Part of a small language model's weights: 357M tokens, 5443 steps.
Each number is 128 + 32 x the weight over its row's rms, rounded and kept within 0 to 255. Layers, rows and columns count from 0. Numbers have three digits each. The size before them is the row's rms in percent of the matrix's.

# layer 9 MLP down, 192x1024, rms 0.0668, rows 0-191, columns 640-703
101:167124168072102149133136108128132095153145150072179170114134101121107138160123160130149098093138154166102154103116069096157133148100143124141082162149146125195093085123110122156142107141149137
103:102136054098133127106093125140167136088136099146094150118144090123185085113093150136124135120114145175094098127163167096125150120124131164136147153142162120126110137128149123053197058104162173
098:121123210130152137182081201187130142092102192104114157194170151124112138164090141130121144072155128132103089117096137130120144135135153129151183132107079138125113188105136115129079142106157057
092:117149101166186131069116124110116061119111141148127124098139123172111143143093157172132169191142188122117105134110090104156130108111108142153119103083113153113109099140094158113131088185129082
100:147144122144131136085127081149146145117153118131097082166107092149100118119171133170107102146114150105118115112104162145115197123121096136113089142102165121114090120077126159172147101176127103
098:148107123186158070073108126132117149127165125111096115179123060193129075138068159113092182140100180117115107058138155123125175130147097109136102138078107114151189117047165147141114118135109111
099:146103020118124176114162120111141093127128157073190180094072131117114132135111136082114138126090175144115148156159096197159104122156197133107117168090098172175141165104092153124127174137121112
100:116123178146153118166089187108110079079085146144161182143114139131094166140092123141136109112078143145124125125118116113135168088152111198154129158146162152149127116116142113096088100116112130
097:076102171089177126180175053159137125153140110140131097105116136123104164101163122137070114173108125158122117135095134116127148120107165126164120114193104148140111132139099071118175167140095057
098:145118127092104085074114127194143181109126154059143134146151106143129136128085105099118110123226120163122176119113146090141118117187158180141181139161096129110161146149131132155101068127109179
101:116133108167071110117117111047170136106100127087154102151118094177132120077107121128133089171124099137134139107144102137104095158166124091173106142094110122156136140134119123149118102106107101
097:136111074112143134155100134132109102118098100130130131098103093121171138162125162130119178155072104183128142105105172117052125089156104139143139133141134125195102089149118128135150165124138129
103:083167166135125097154049096103136178122136119140132183131080107210151125167141061116138137153184131098101159087092126162139070175159148132172102085112120197191124150121124117203148121103099164
098:100131098123141158141102120179100144194081132061128123114134148156092118125088117082123085203142176144150146122182092160110094150101120134122130179159126099088159105073118099111064118117163130
099:132089111091123074132105093080122147121131182126152077186173103149134161146092103133112077174141110177167146138160155105088144180158103143115091116169085138129136126115161171142167153118145175
100:154140132116112151081095142140133118139118101091112140120153166070082094118138133160142157127088108119142123133164167063134095091150091131149088188137180114130141118113156108140131103146131091
100:173142119162136079079135093120106195125149109133130204146168094107164149119148103158156158099177139120152187146114139066126119149118075117102134131121105118137179160067146126126143213113160159
094:136140095134141152121128084137145132112126119147121172109147140086140143168141171160065118110106158102127127189109187197202126113145110124141157086156154068169048148159155158156104114158144102
101:098176106132186147099137069128164079126092146108093102135114074148098119149163092070181114128117152197122146114110080134162111099119162148157090083081148136096094118053134158123135168152190139
100:126156078181187189113125164107169075105185154154193132123073161148169115133103111179141122167093131117102115170141128131108146159135174150168176138113116137064077141084110133158147110099079115
099:177135130107132107161155126090166131220132155090071056168111136138144116115147078102090098116184165113148141118131077131154144110117071059136157084135174162153132110127123128151095123124077097
099:166160090117058127130190127149132148136119065153167156101112146108080131120126132106108141188135106172117095135213112139162194103145111057124178075094113162141133152114115122198167102128156075
102:155127157127081120120120136140108131113132098145121148134075139115112065060157139110098127157171107082104094141177159164082112089176170096087094103150165107136136086080193135107152099128124222
101:118146090147077109137095150143160106153123074184171079153102128188112110069160108160172123141153126041085132102151122084190171152124150138103096163094111092168125171093175103107147168162183101
104:095168130123057139125173188160123099142153154129116135090211057110149160091120168157115177147148157139114162105116096134134178110153180138044141096128154141176166111161150070130071117140049137
101:111121097085132084143129100160125051218128153065081149139129128170167102085165147133125131147073102136108118119118137116099146112150123116168132109133167077102126118148112108184123195134157095
097:121129089108113126181098143112107148187103111077173128081135142117102145179096139146060140120126076103115077087090141033095122009091131131079148108192122164101101051163162150077112088109109089
101:096157068121173132109140085154170107131059132106089073150163118189098093116173108120116193126030089172098103048111116083147125158124146164161184147113142166079174135102141129140107086130125042
101:118220132145067106106072170185175116100139164107135206148102079130110123061074181096105133150084096166129188122154100122154147162099104050132132142118048177092134088141112045111152153126145148
101:149158121156120099113132230147152090126124117129171080194158139169174138130150060098138173119113120118184159064149123167078165164150125116172104098096121062152103149115142133076137121201088163
101:130109152129104180167119114108147115158084150085177143072134120142173192117112093122151120117135094117096126127124140144105107117140098114102129140132035128165110142054098135122122097119134104
101:134117157137085054099154200092113126116176106160173128131085093105123168146125118134144117133086211110078118115117111139155103145153140137169132141116151093137150107151122086155136149175154138
098:130118107099080120134114094099128112184081086132177175131163169134096115108101114097101146180141122157141170171160089116130173104133130136096095095133157210107143114096112143078105110119121129
098:050146089117107127127109194160138139164171144113090108100216154163170183077141118050080126068120157089194158165116125166162122112069143094094096141105084149098058139129117144123117114136217083
102:126126117104088128141127174147145104123093117118161085119159176144173123137089095087124101173116065136101120076125146163163114071092178076089088140099113107129078157146127162139132084123130180
100:048158156078154182082128097152145109128145125097196149175202171153154119106160114065074144131106095201101085097148146115126146140114186159195166117110116113159110138104115041188170068130172126
100:152078117145131133121168087113122071162184146062095154152164172151071141151119125134135080141073089080136183131120114151181098126183120093087118083158160130125107096182084090125101058129075112
100:182158138201171072118120192152166076135181142071133148118180120108053155078199103159126093083118149142154092062088124148082062191126145100130137080084107082122145180063114078173112153070126089
098:119106075120114147160082124113140052135091096102137128080121141131178083139093081137112196151100103115174109152091139200088109082157128178175175143139152110065163168182096143180043107112117182
100:128140170098114105157103210113062120178078211173097115163116172165159160122119175085124109135123104093108148160226203110081109091161142117117155203163175120133114154145148124113109086159076094
102:044133185152112126084191170098148065153128140142132137149115164147225123096112140141140106092129120149132166122139079100178065100130175134171118128113145103086113167179114121158185080100171111
103:138130105141102139136126121086130131113167050135115077088076178157152146127112150101129147134062124070163135171235089176074136132207151064138137118163167133103079126127104123115147116131100137
100:127137104084127094096203148055170098103117140148112171175128109101114113158039130076150142092135114172106138103150159110137163144169099144118164154108144137142164144071176152107095120080076144
097:106119085135183079164121086146099154119116142181098120129159165078078098024132119091169130062125126163102120165140098112084102169184168162130090115137134157124116166136203152079094177136142123
104:083141136162127098077127093159128121103144165137159112077074131078142118126166165122100122124154146115126061147075101142138119111111105094138101136170106140143124160141144126142178158119059163
103:075177137082132108164120137137145157073129172113117077142133119166093084155173121190104121113105143115079161152109104157082160128147169145202126108088088131170126114136185082095157076148093119
102:165132160112176145114133125133166112134143119125137144148102122125184111131103152083088144100136185117085148114143159162110156157187090150099082175093032137099127112123143094138077135106068166
101:132147142166197164142116162116196084128092146136135085099157117171118128133132101095159157119058157094149161090149082083104106139141172131112094113124183126094075120109110119095115110106145160
102:162149154104080120106063081123110127151162143166133114116132147186170092103092139150112089123104194107186165128061084114153144133121074134060117174126113129088117130131118144092113138072189107
098:173094110167092158137129210116194102111136077174116119177144184068122159157105094125167153173155148161104153166097160150151162101091118137104123173114091167163180125105152140135138119088090125
102:131143102099142141152162146160105124162135122144169179111155110069153075123179086132151150146171122107164104177135115149052148120130193175122076080136136058147120136166139138109112128171105105
087:147098193115216088134134122132155156158152129110136155130114122103134109091107131105083155116161098119102065157136079153146115115146196130083110141185096084156122110113135146151164147107116128
100:139130168171144076117072201200114132156145068112182106140191158132142150130117091172070155099107115123142138098082086176110151106106051155131110090124145170129140080134196137169083129088199134
098:084117109169067088170112141129149110159113112099120147126135122105105101158131080171163112159144140138118122101119090113056130106139167170068145141187119147080191117145132147161119085122089095
100:089078154141103118144112167112098154168114087129133133127110126149161134135135136127147136127074136146125136111120189144149088158155091165105083159109108178160133102149107089107074129077115092
100:134182066146125103102118191116124094130126131144196110099132103105078132160128147134099131096132075080136116047138048149115165177168113139136100144116127118126134113075157141039160116157140176
100:147117103101128121103069098135113084116152076084124112161097101161141086108150190131166111113143165088155134151104154147110091133157172166131116158100172151148111125131139169123144120115087154
099:161165113130122070092190107159181071097146177132146169170138069084165091166145178163125093139120112139104164134089132112075096157160148184135135077130126168107124131169079130102139073167138117
104:119215095121138117144119106087092184153078105129121143141111086107097137148152096136086138120137133094153145149105134111128126143160131121116123048113108156155104170145124145130084104155119122
095:024087146117058088131159159098090104091125167106087151168155116135172117121132166116104104152150175130154067119064124226095123125098076125148146182063156126125142194147106172111128119083140145
098:099148175095130126105157137129100091040079160128135121111071131156135130165138115110158093128144182094123112114147136121118117136101122073075106071105126127202077142184119144155166150157135157
097:128111105154140095084141092111091132134137149135098125147107127128074150123124128168073142125132188136098097126089148149073148155168119090072095108119143134111064130121104200123125116136143129
102:127127106117125166053049119122106146125129110176155181131084191147122100091181142090125109163153115130140112139139089154166129109153141152191165110085104147117140175098144187093136163178080147
101:148168146109113125173151106097084095151156142113143142158149137105138137161098064183133187189133122114082154117178132090142069088134090172160103125088088155098142160087156129143103108129117124
099:164122131091183132142136113093156112142128135113109159134159116134185168114101156157094113037102124134106189118177148116098124135155165120100131164147129073142162189197215157136110120094153142
099:142091117136167062076154123207088179122168131114094115093163169144075147162167162209089099133136109140142131210136104122106136097173096163089073133131095149137109133130147123087079151102119159
100:132153169069043096069111129073142113110205200083138062118120142153165122155117113126138160159160186153077095112089083139217210121125100118153191149122066107110166068089143152196118156153102099
105:114172076106131118066152102108119112133080151096115089123116145106094142151165167169132173146116097145133116101190082118146112129176102111154186099128178139099127128086145097086127170142138115
099:089178173079124184120104127143132159105173125173095069127203107158120075104105160117125122088107157176136105103081102075157084110094097143067135126139170095074092162092129098104174148118132150
102:112088178116095118124132142123126155186072110099164091070126118171137139133117163124071132111157067118154185142057111076113122156105132167108103140097111128183143111118113122096119104115127199
087:079082105158135139087164143153134123155121143137099156085101128094156135118108138185093077120135122092102143098203178138109078126171168147100115156128142125103145067125164167119123126109124103
101:131119086095160171113145134186080169118124133125119163117130111138108126152041109141134070144138117137162135112085063138147122090147101055073103090138125074113111131157131153133060198153161110
102:189130115105153152115149184150161173144129132136077126137179171194110113090159094152132100128097125092167106114076161167146160150125164168188120113076128191092158130097098147114060106086055140
096:121088117136075100104154148126154115085148111134110087156129128133162112088171155171110159134161118094098092154146126146124173058151143155123137070189167135134108121191125097116140127117150135
101:145104117120142077164178173095116119089101148138102144082165141142168129163086134137058147129125155148104101087098143157132155157130151096140087146084152170138166103118208133195197129155124127
097:137142160095122160124138211095084127104139131084132215131111116106136200135171167181098113110074112134090138084169156156133138121121186147178218140128114189154146118082150138137076129139135169
101:110169131088128060095097156138124174112109158173135163176109098100104143118111165168078072208127119129132109151045136161104108111211131070109105098108116163107124163089113126169152148097070080
100:073098152082131093157052119132130161158090155132153160171132180077137190127138126101083101127114114162179170093084153153102145161143124183112102143181095084164194151136105086129112092143139163
101:153151135109076127162109051135163120139132082162176099126171135159143121153169154186163124193135147112111134108159093177094132106144105116143080105221139129088119067122122157115194147038144162
100:125092148109128114145113123169097154104133153078135079118022084118127122099097107184172124041115104118144185097151141177127118130175164064171167124157146195112115113179088065120117194183128098
100:119141138089060084132133151126106146136139072164130131128137112151120140051129145120120094110161113146124097084094101123151072119151171093142184168136136155137139090117133109095157106149107108
096:091169102169121181133107067110133121094100101108134082149133141125126156183078161139141173160146200106153104123110077125146169136187116153114088156099155076168128120139147082163131089151155123
099:219148126175091108131056141119154103111131193146139171166117120110145167127191148133111107152144116172119143157173137127119157153150146160160161152087161062135156164134208105166095148093176155
100:155110111154110146168109087174080176150163091162124167169117144135202114139138083115117164118181129103130165124140129142160160118127160099133126179143119068146153167156077141168144154125147137
102:133110194160181184096139185137147102164092063131143183099115195057088196041161148141193101095081075126172095135201150131105104097168113207047131155140111155155101079170094137067161136078142113
100:126140155165163115104115046154128112111172112165141138131150132150162160120140212112114132116095102164128179138166164136124142080136169165213117114132131078072159174131074097170082129095134149
100:100168151186153094156113119159127140135132146144182178134096128115109154141115151180127180135168164151174145147121095132119129156108118105136207142143106121124131107158153111096205121130141098
102:104104106137172058102153165141126122094110187122050122153094149119133136157142164110125093092161134081123184090171182125111121139148108125112169118149161184118148101200145150101155047141131121
097:091094118139117159171109067145122076088129088165092092074148183105082120057099089116143142143113190122115108127143135085131148131105140099187141163141122107085080104141128151137135138074076118
101:196139123121104088066151064107095123125132147123113145154173117188102152137105146135066140091068124147046088119193153132160134048163133124112115140151137202156142128150120111166188117109146118
101:169084141127132135078105246182077154135154130102150130125074144142124095099162086111112105147149128121196134175133148117123123141121096132107112160098140101096101140120108112128167216107163137
099:117106123124125041106073097179159131138101164152124139087131158110172163113148124113153121126124090134130129156092093153173116109148129113100197082140170170136109152108159122155123145151145131
101:076091155170131086203142129122125145158129084096186147180102142148135126169135113076122136140071171085074141130134183132175109125226151134161138162154148156090086081090135108117118092160098087
099:173137157168194077107090171102152096085146137112144150177135106099097138090148121139125124169104155070167113102177085132129170107084112133073095122110121095092161124130079094109039155110120156
098:137107121136160132143107125120132071093123109135153108113089165112127140130084163134067157174129176145162140126118111146163164094126150079128145155135179084159144137118087179135153125147139133
100:124159087109149140150112130111146069119134118086168097159128106108152108125115141120131076051156111067120147148144125105095046133180150152072113178124121099190117151154120169114142162105125139
103:140099130097156140107120097133089110152112151194188129176084164092179140204100190096160164108137119167115115137219095136118115133125126163154148153103162047118096131133150153074136134189120130
100:086158162114157071141142191116126103119091125153163062071113149057139062128076113096116121153129088170151106090146120129137123142154180159162123126121163085085186128110150134102190121096054146
100:149146130155089089162148129097151060144098198124154156168177123080086079131096113103159089116103092097128146101086174154140106118128153181122153102132139138141161150168131051110140144197078107
100:128106166137124129155084109107114078105070123169131098108118147092123070156147143126111245123132163111173097115125089134167116213134109169199076164120167129131131122155088119178095133109125167
099:150174083110122166185134129168145138116094090135103157139182131121169067113122134146124147121093152152112089155200174113196089174110124084077119175079101147114143124135095133166081118126144164
104:175155066185182146118150125085157136137127171131176146158128174153128041180118180167144107149112146155117140127126124129156125138090127090124125140191083115089180079135073113140068125132118057
099:109127145122110147158104106160135111132161121108130175183134146156190132179165079075162124105132125159112141136115170128115120181132147099127111157108175129125138093134124163122173085094118089
101:176116137146081141140120112061142113156119146096109168140152127122114140102120174115097118123168144142133145099138143134149154092162123147108167153151147094139092137131054128066153130121142072
103:091171174157161167175151054169111126184098100125153141084173134160083119150066096232101181113119104122111123083140128120093137162173106128122121199102138084140134111098113091106136168100136122
099:125158160167128134196081114126134170126101153113121073095132138171071135075115148165139161104154128130137192115166107086152088107117102073161136163121102127134159155148106113128084132139148102
103:107153126093151166060103098134111130153164142129141155105110203131143077130077150111174135140092102120161130129112134135080108126113124151113149132152135115132113124093127134129146173150143131
097:146183121181092121092113087136142119113101114099133145126147110071148090104166114128137144128140121166157127147078129138129192174166121087068098108154098112069107098129171110135120123147118055
099:141099219112120097144119136132122142130123133136106108093120105193122099100188147174143136130077125141107077153133127160107134085158062128075108145099151132145136137105150071117084156113105057
101:180154152147109163192103144108192153166167121139085114130144126130125118106095095074160135158070166117189096114122073143140115128123112129146096076165144151139107141147149118145140143127109133
100:076151085134148195110116115151175185146135136095114190081171150092158187124076156130105157114165103088136081083162086098144135106104180115111121122146133083105094163109148130142094121111165093
101:088098144056099141146193137117099137093167110097138090149179156113102105118152117128136158198109160135138115175093144100151144125120092118147155158173137086077110173164079096112124162093109172
101:140109121133114148132154143123140131158184155136101115135203114161083102148126150111124141096088109133151135167099126159161158082108112103150148193140200122076125144133161140143123102118155095
098:106095154183088172132119158129116103145166170135162112046163112110156121116129180111143159132108116070162142138112086158131110123151081124163141166099169149133094110103166054172129201082137093
103:155076087083109124102157115100133086095106115133158104147165133178128110146125168137108184170143116166181135093125138141134131114153143139134129157172132090169102176086140056147144142112156120
099:110149109121089141116174148148115141158122140168155078068122155124125175162161166158163123102141146170113128077149103132124163080091132103088088156126083202051093164139157097162165082150149148
101:198125123118157107138120144123130110144112160105110120129170162102157112129089085133118119072124126138139089101105099112157135110126142121138120141090118104150151035154157189132130129106173100
105:161119136165097128093156114082126158147099070158102118125187074180116132167172101106120133171137125155185174148159087147188122084130109191087135097146118167127112113061112102142116060101113142
100:092099113087107102123163137054200136110067113081125091186157208168115112144145143132143027095065037113129167087078130123115135036159126131141127161106155100158145132071131114157162136137122146
101:135148089101107161121223090132118174076132079137150132157117119092074091090099139172097104114113134078120111136178128142196072128181172112062130105088119112127125162187160100200102136112144125
094:096082172131101117135071207153090095110114131116112107120143130131121109114139204129089132132120128125090104162083110250137090114123166152195128141086152131184124107078138169146123130142112134
098:099175127094126072111134074094070091102149096155153228138121133098100148157145103142152166124077141118122074131116145152153134111188154148121171121083115117152123171085089162172149091140089155
099:150135127149121081109127125094145149107088109118138129147155194143137153164177115146147128161095119157146145107103124098071129128172149080167127144147067078173158084128201144167109126072107150
099:141131128121202116135127128150142101148145141102052145159114201157095122141161193101115084112172134108114126107157156143141147093108034122141144162086181104116086084165122098139047078131117206
104:073122120120128093085135128100134101130061114173153093137171151120155098104192172107106090104135196136129134138173174137112112151121103074131148116137139112154155136152118207175112180055138177
102:095175161172086200148158147080106132169118132143135127117071134103145122101118154053102116079118081134109120169075131119112074217119111067141172132097128154106154082128111129125131169143080085
098:108149156092190126180092141139206079142147150115118102133108102171162144153178141114095115071151133090059118151119084146131126121109077155135123157158183117133142124066095129086105133131195162
101:107151113076167122157112166155119125123144156085215143100134143083132156090125084205222153087143052080114116142187134155144166158064166117087148153078165175095151126113061147146095153160137161
101:057191133170101125111175152098116181208092083085124098093139110136134134116183117150188186132132128111111129094067111183134148136152135124121068083151132193094157096174142114140139187066105165
100:102078143129124158111104090122158115149211104050123139133167134095121188188159153116152082123099126182077123101113139123145140048181192127168158184175146111084176122116085103098152121083134136
100:122067128085101094139124079091111181101148180106143181124152122159157154092120080091093111120162096140153090129132163127122131129135135158086134177102123130129178096118172108123117081083138074
101:128153142178109111070109150114134149148124171150123156156144138175147149099115062106078140096139040137083118198133218181144154156175112125157102160138169084110132107125113127106196132144130193
100:141111191130133104146151104106158132087085065108159095134095111109172180145156138104077134158107101107131145105102163102110109143181121182137136193088062130115111136099206099156169187121187092
099:121147095068123120075123153162133149162164149071227185112110170139096087177083110150126107081109150129152189126117176132154135088105141140169165138063130153144082135140037110086153104134134149
100:149119170163133074134134048143115110095147169143113166116146205129075092181121155098141131104206146193176076160151203042125080169082139099086189155112113080139157113122116110121099099135138148
100:096131143077155146198137110137181145165113138144069127098090156103130129100141112146186093143166065151134117107159118068090158104121118120164131165089078106135170125142129111135112139124155122
099:178111129119114122075142070118108090089157094085152135093170131170171168118119200122133124109091164155181049096151112113133122126156125141143150094124075133117138162166099082161128115081114174
102:119077152093163106123126164156098087159070105147159180078147137082108121137165145175149101093087106114171168157129090145164141118116130164133111081091103106066137115144060067136162168117121119
100:147214090129168187129133135139162132107109155137141111138133123087093158174085133101141127150171084137187124180062119208131132088117122132139099100139137145084183112151113069142159146196173088
097:143121069198130123113133080128140124120078137127076118100131116116199100144065150135107118140183137099176179079115127166141127091137152126145148162098134161138137173113128215077136125175137143
102:126089122167096114135103156131117134163122140163148165133116134122127146144128126170219160114165153191077153105168108144135089139122150088107195106119150115151112151149216142166174126089106166
100:119130110036123128108098090117130149110108158100152102098091095111115126093142160101189124111205075125160159154112137188102161105200132044091097131133127160188105145160152141185122109161116110
100:156151119103206163152190121182165185128105149095087108089119169089139116096102149131141128127115174114134138197101095121062136122142085099129084130119089185136117150120119163121202102122113155
101:164166119117132055098187143118169180126081146157102114103138155115162146117114127138127172114119109115108142135173090136159140140098188157137181137231128117120131083123177114073205130112198123
099:151166134148121092089121179152119168116131101133075054116185081147112126123128163129129123154077092150163124133131128156147160114058170210247130167138127155122103178124141136112104101139133147
102:099112146104095143105130080189130099130133049138160088137069154137143096129130093132009056142110107167112142157139124084137131104133124154186102156147130098164128100173125149134023133100107091
101:110127133146138169127117145082157108111101103127112083136115106134114157102097136121124118150169136205155167102085068116149095224097098118108088180148116103129130077113099135086137131092164123
099:142152116186097207157072116115094139129140036155120160111155122144111167092118112133090115143157113126088075204136174086095124115099136129125131137092156146134143127148093159127172127124211125
102:124123130152115091137136137093133149137132131166147081149189089104097125146143131108098123157131161149130119172179127089159141155129205135132118127098160151142120113090128127061166208179105099
101:144170141127121139087170174172141114152112144112124120175196139119110075123156144118152080135155178150092103207164176124104091119136158115101095113141093117162134075104168148133114126155128145
095:126095170085130110130068064176067124155118138159149131160136155149070164166096142172132170128167108194118131142108140126074160065131152151146145154103153091092086093130168066132161148161112091
098:155150151143127149067124131107178175115152133113138189145153063154154117104114142149121142082132111151101179079198132166174077082112067136118137136102157100136144183066117165153120137170208094
099:138189155173175148157124142166188167119149156144153116115132107166151085101110148177144144166159164131112157111106138136082097161085125155082094138093142115149103109115143062102097085117046154
100:134157152123099108135117094111163161158105164104128134160092110127142161155091156105144134098192140145124104139117126093146169141136108141131170147173183166114146070128130147153133126136168123
101:134116104151076113147151137143103141131100169087092103146152131131159108084128126165122119084124088109116072125109141085140130067172086074127135173094105084115214122124174100135162139108168130
099:116146131056077124131133141160180143133153131183075133230142118151152125122126145110133133156174146150125107146093186116175089091085159155132078078089138126086153124106136157155189126185128136
102:133064099147145145135128130153059117118161097154114081140127202105111097170167086162158117132143100154161093099157116101154128117163183112076221161131077138176115137120154163096151128108090070
103:135109120158145127106084149107137121132121130077145152161140143126107088143130126161136131134119130128093075112120143216084105134126110165095164176151124103088118088107136087119108089130174157
101:163179121082158194119109139110128204124141084154133206077090154172105126116161118105121192175124137119098173094102137135185140124197176102140101093112138093178099096113111150092101152124114137
101:149169134067141136118133111194195074087147142050081223060092142123131068170165102087145112123171122063146078179091073155160105094159197151122100119154124090133088160150094151095155118176085100
102:100137146112152116117090107053081105094128121133097143147186149162153140181115132127127109118088056154148163087126100174129074163147125171135187089116133123128122146114073139150169154156053131
101:178128066163155121112177166122077025129129199057100146100117150084168163159104139157106105108138156163186167101143077142127075101163126116144149111143158087145169126169128103139112075122042122
098:125121160096155092163106127120134102085111157062054095132152187130166189070097096119096083084134139157068142093107144154141144106124148155158085109177167119150110174076122170188126136130177085
100:078122136187142073134091111156141140137112130141173140165155205111143214131138152100100130175234142158160152155125146140135080110130098061114130122150139115136200148149142105141129173162169132
102:071157127126166128127154145117120078086068115100114094182147145075132119123131113089083104159118137108146216107127102123166105168130091185086160162126131159118130130124103068065105079136136134
101:075183141152102154071050150138143114099112124155142101072124154127095092103113124162117135104144163119075147101166148118138161179128171138154155064129148135091185133144160151097088115073117103
099:169136153097132122173098127128079107133188151153123121135167100138104108145151108065128128115099099079153135167107113130112145150141122154083161196072107175099116108134147155184167153173078111
096:155127157130113116117150084057145177118085186180102083118073142116172093145117083143176096138140118168120115140084100163111149142119132161112088131167183197152109166114118171069115103066118152
101:130059080171162110145066131146119089088131141064087150147139138110096114160125123084114147165076125117171141129103082115128110087121137088061104127105144126117141106122152148075089100113115139
103:104120190133127075109159130150077119062182145093109087160103168145112113098088074086150100104132110106160135152090206115112122094104088114163148122159092144111132131168142088124132137136099125
101:117067122160125117090084107108146128174145137126046089142132091180134187160151163092121126195119148141153130157151097102082154151136089061157146082126096134074088163159192096109136096097126059
100:142115147131134156098137102151115102151072136115151130108109157096075158133138132127063157133101126076182184145110120106063115217081152110096154131124095163130181112150203125149113163127150169
100:131136126112146133127134160140123128149087136147098115138074172142175163117127084071088052111138160112143142075108123152126125146086124141118121098135109203113142193143129115188144119148143147
103:131082090135078127123093145116163087037098111111095113134087066108184106140184136150188172142152205223108170151171130151107156109160105178177094145105039124152110116137143168194140130072108124
100:123109117185088133131133102125165147108101119148073150144139130164154123119141122131105136113065155150114157138090195124155168167130107143067050087023117151099080174131130064106108142129166146
101:130202132131173152106168100113173112117086129153103135155056086157080092195156117075152178150145157157106111102106166080141136138125176137146109127093126159155128117135066093132124127104109192
100:117129125152102172153136120121145123119201157115082114148106149121123107134069134129115155162060132095132063126074189162091127146143089110096068161204147129087111140104077126116077160137107090
093:140122087131115123155132198068150146151137183154043090154122148155163057123113192113152127160150209141190088105194142106136127181096143139156124142104102085106138130117149150167094112175111144
101:199104172140119115196118169118108158126131210118146169087133115202125145144128127125080156154109123186113084191141096156130084126095145113138131142153133144132126088132117129128155105141101119
101:148154162096133115077098132151112146127138047122113107117150106145173112171141105124055128104039134093097107149158154078119153104073119072183077111120134146101143128125075145158117089113113179
101:096113162158135106147139173123082137074087148088088136107111093135171169110071080119148097184106088165136149124071137102148147118075151118126185091116099105168164130096105133118114164161168130
101:158095115112109147155111099119107129064114161184146110107182108178125127111142109136089153121136139141149103123110129132147067127070147119124097110173176067198130155144163101129114140117102121
100:126106122129083116121151126133162107067188122169130133083130102143101159137105140121121154100082157142134153134180094097119127165134171121076142102109082139049112143088121118123105107088095115
100:084121141102102130166169175084185133108144089139134072128176111077053163108132173156160072051156140111120138167156137156116139155144121090063141127121099124119161148102162134174155078163176097
099:146126124145097131130107139137118129143111143210121171156156105133123104131117144133124141135096142091181106161143116155139112151176132131213191189113108065142126186120123074116126104193140201
102:132136129095093173146136138131142088102119106109121122160094107145118127098105111127170169108131130121136119166134153127114104112121154101160136142130084125199051110096085127120133162167118086
099:145129146178135185094116099136122139166138115088100152153133136228124142170097098098144178145161112165113158131175078126137168110107176177165162129119149088134142130113116145147147126161167095
105:124143172163132144112134124136120087153144146071069123110120066156144154116113084146174113121203121090140123113116140140120138123089124133128132139128195104098108110106190149104117113152096159
100:138185124113076101107102137123121062086180139170124104186125105129142164107157137128151087118124142185116101184164138069126155154177093190045130059058120130114118116163104122033100058133085145
099:114101131056117108100113161097171151096121138084168029188108155099107102150131074126156162132128113148180115099121120083140095081190193122158064140120140185081155108125135111130135091161123102
101:108082170098130107159103119162095144168100117155106132112123203112113158127141144133166153149173095167155089182108119125166155050159117171139160122123110125176133119100140162082180138080170117
102:210158113083092138123156113161114163118164142207135136157098129143081075163145176141109117160141120157159119065114148136097140140157153151207099118106157135090159100167150180094156103165064149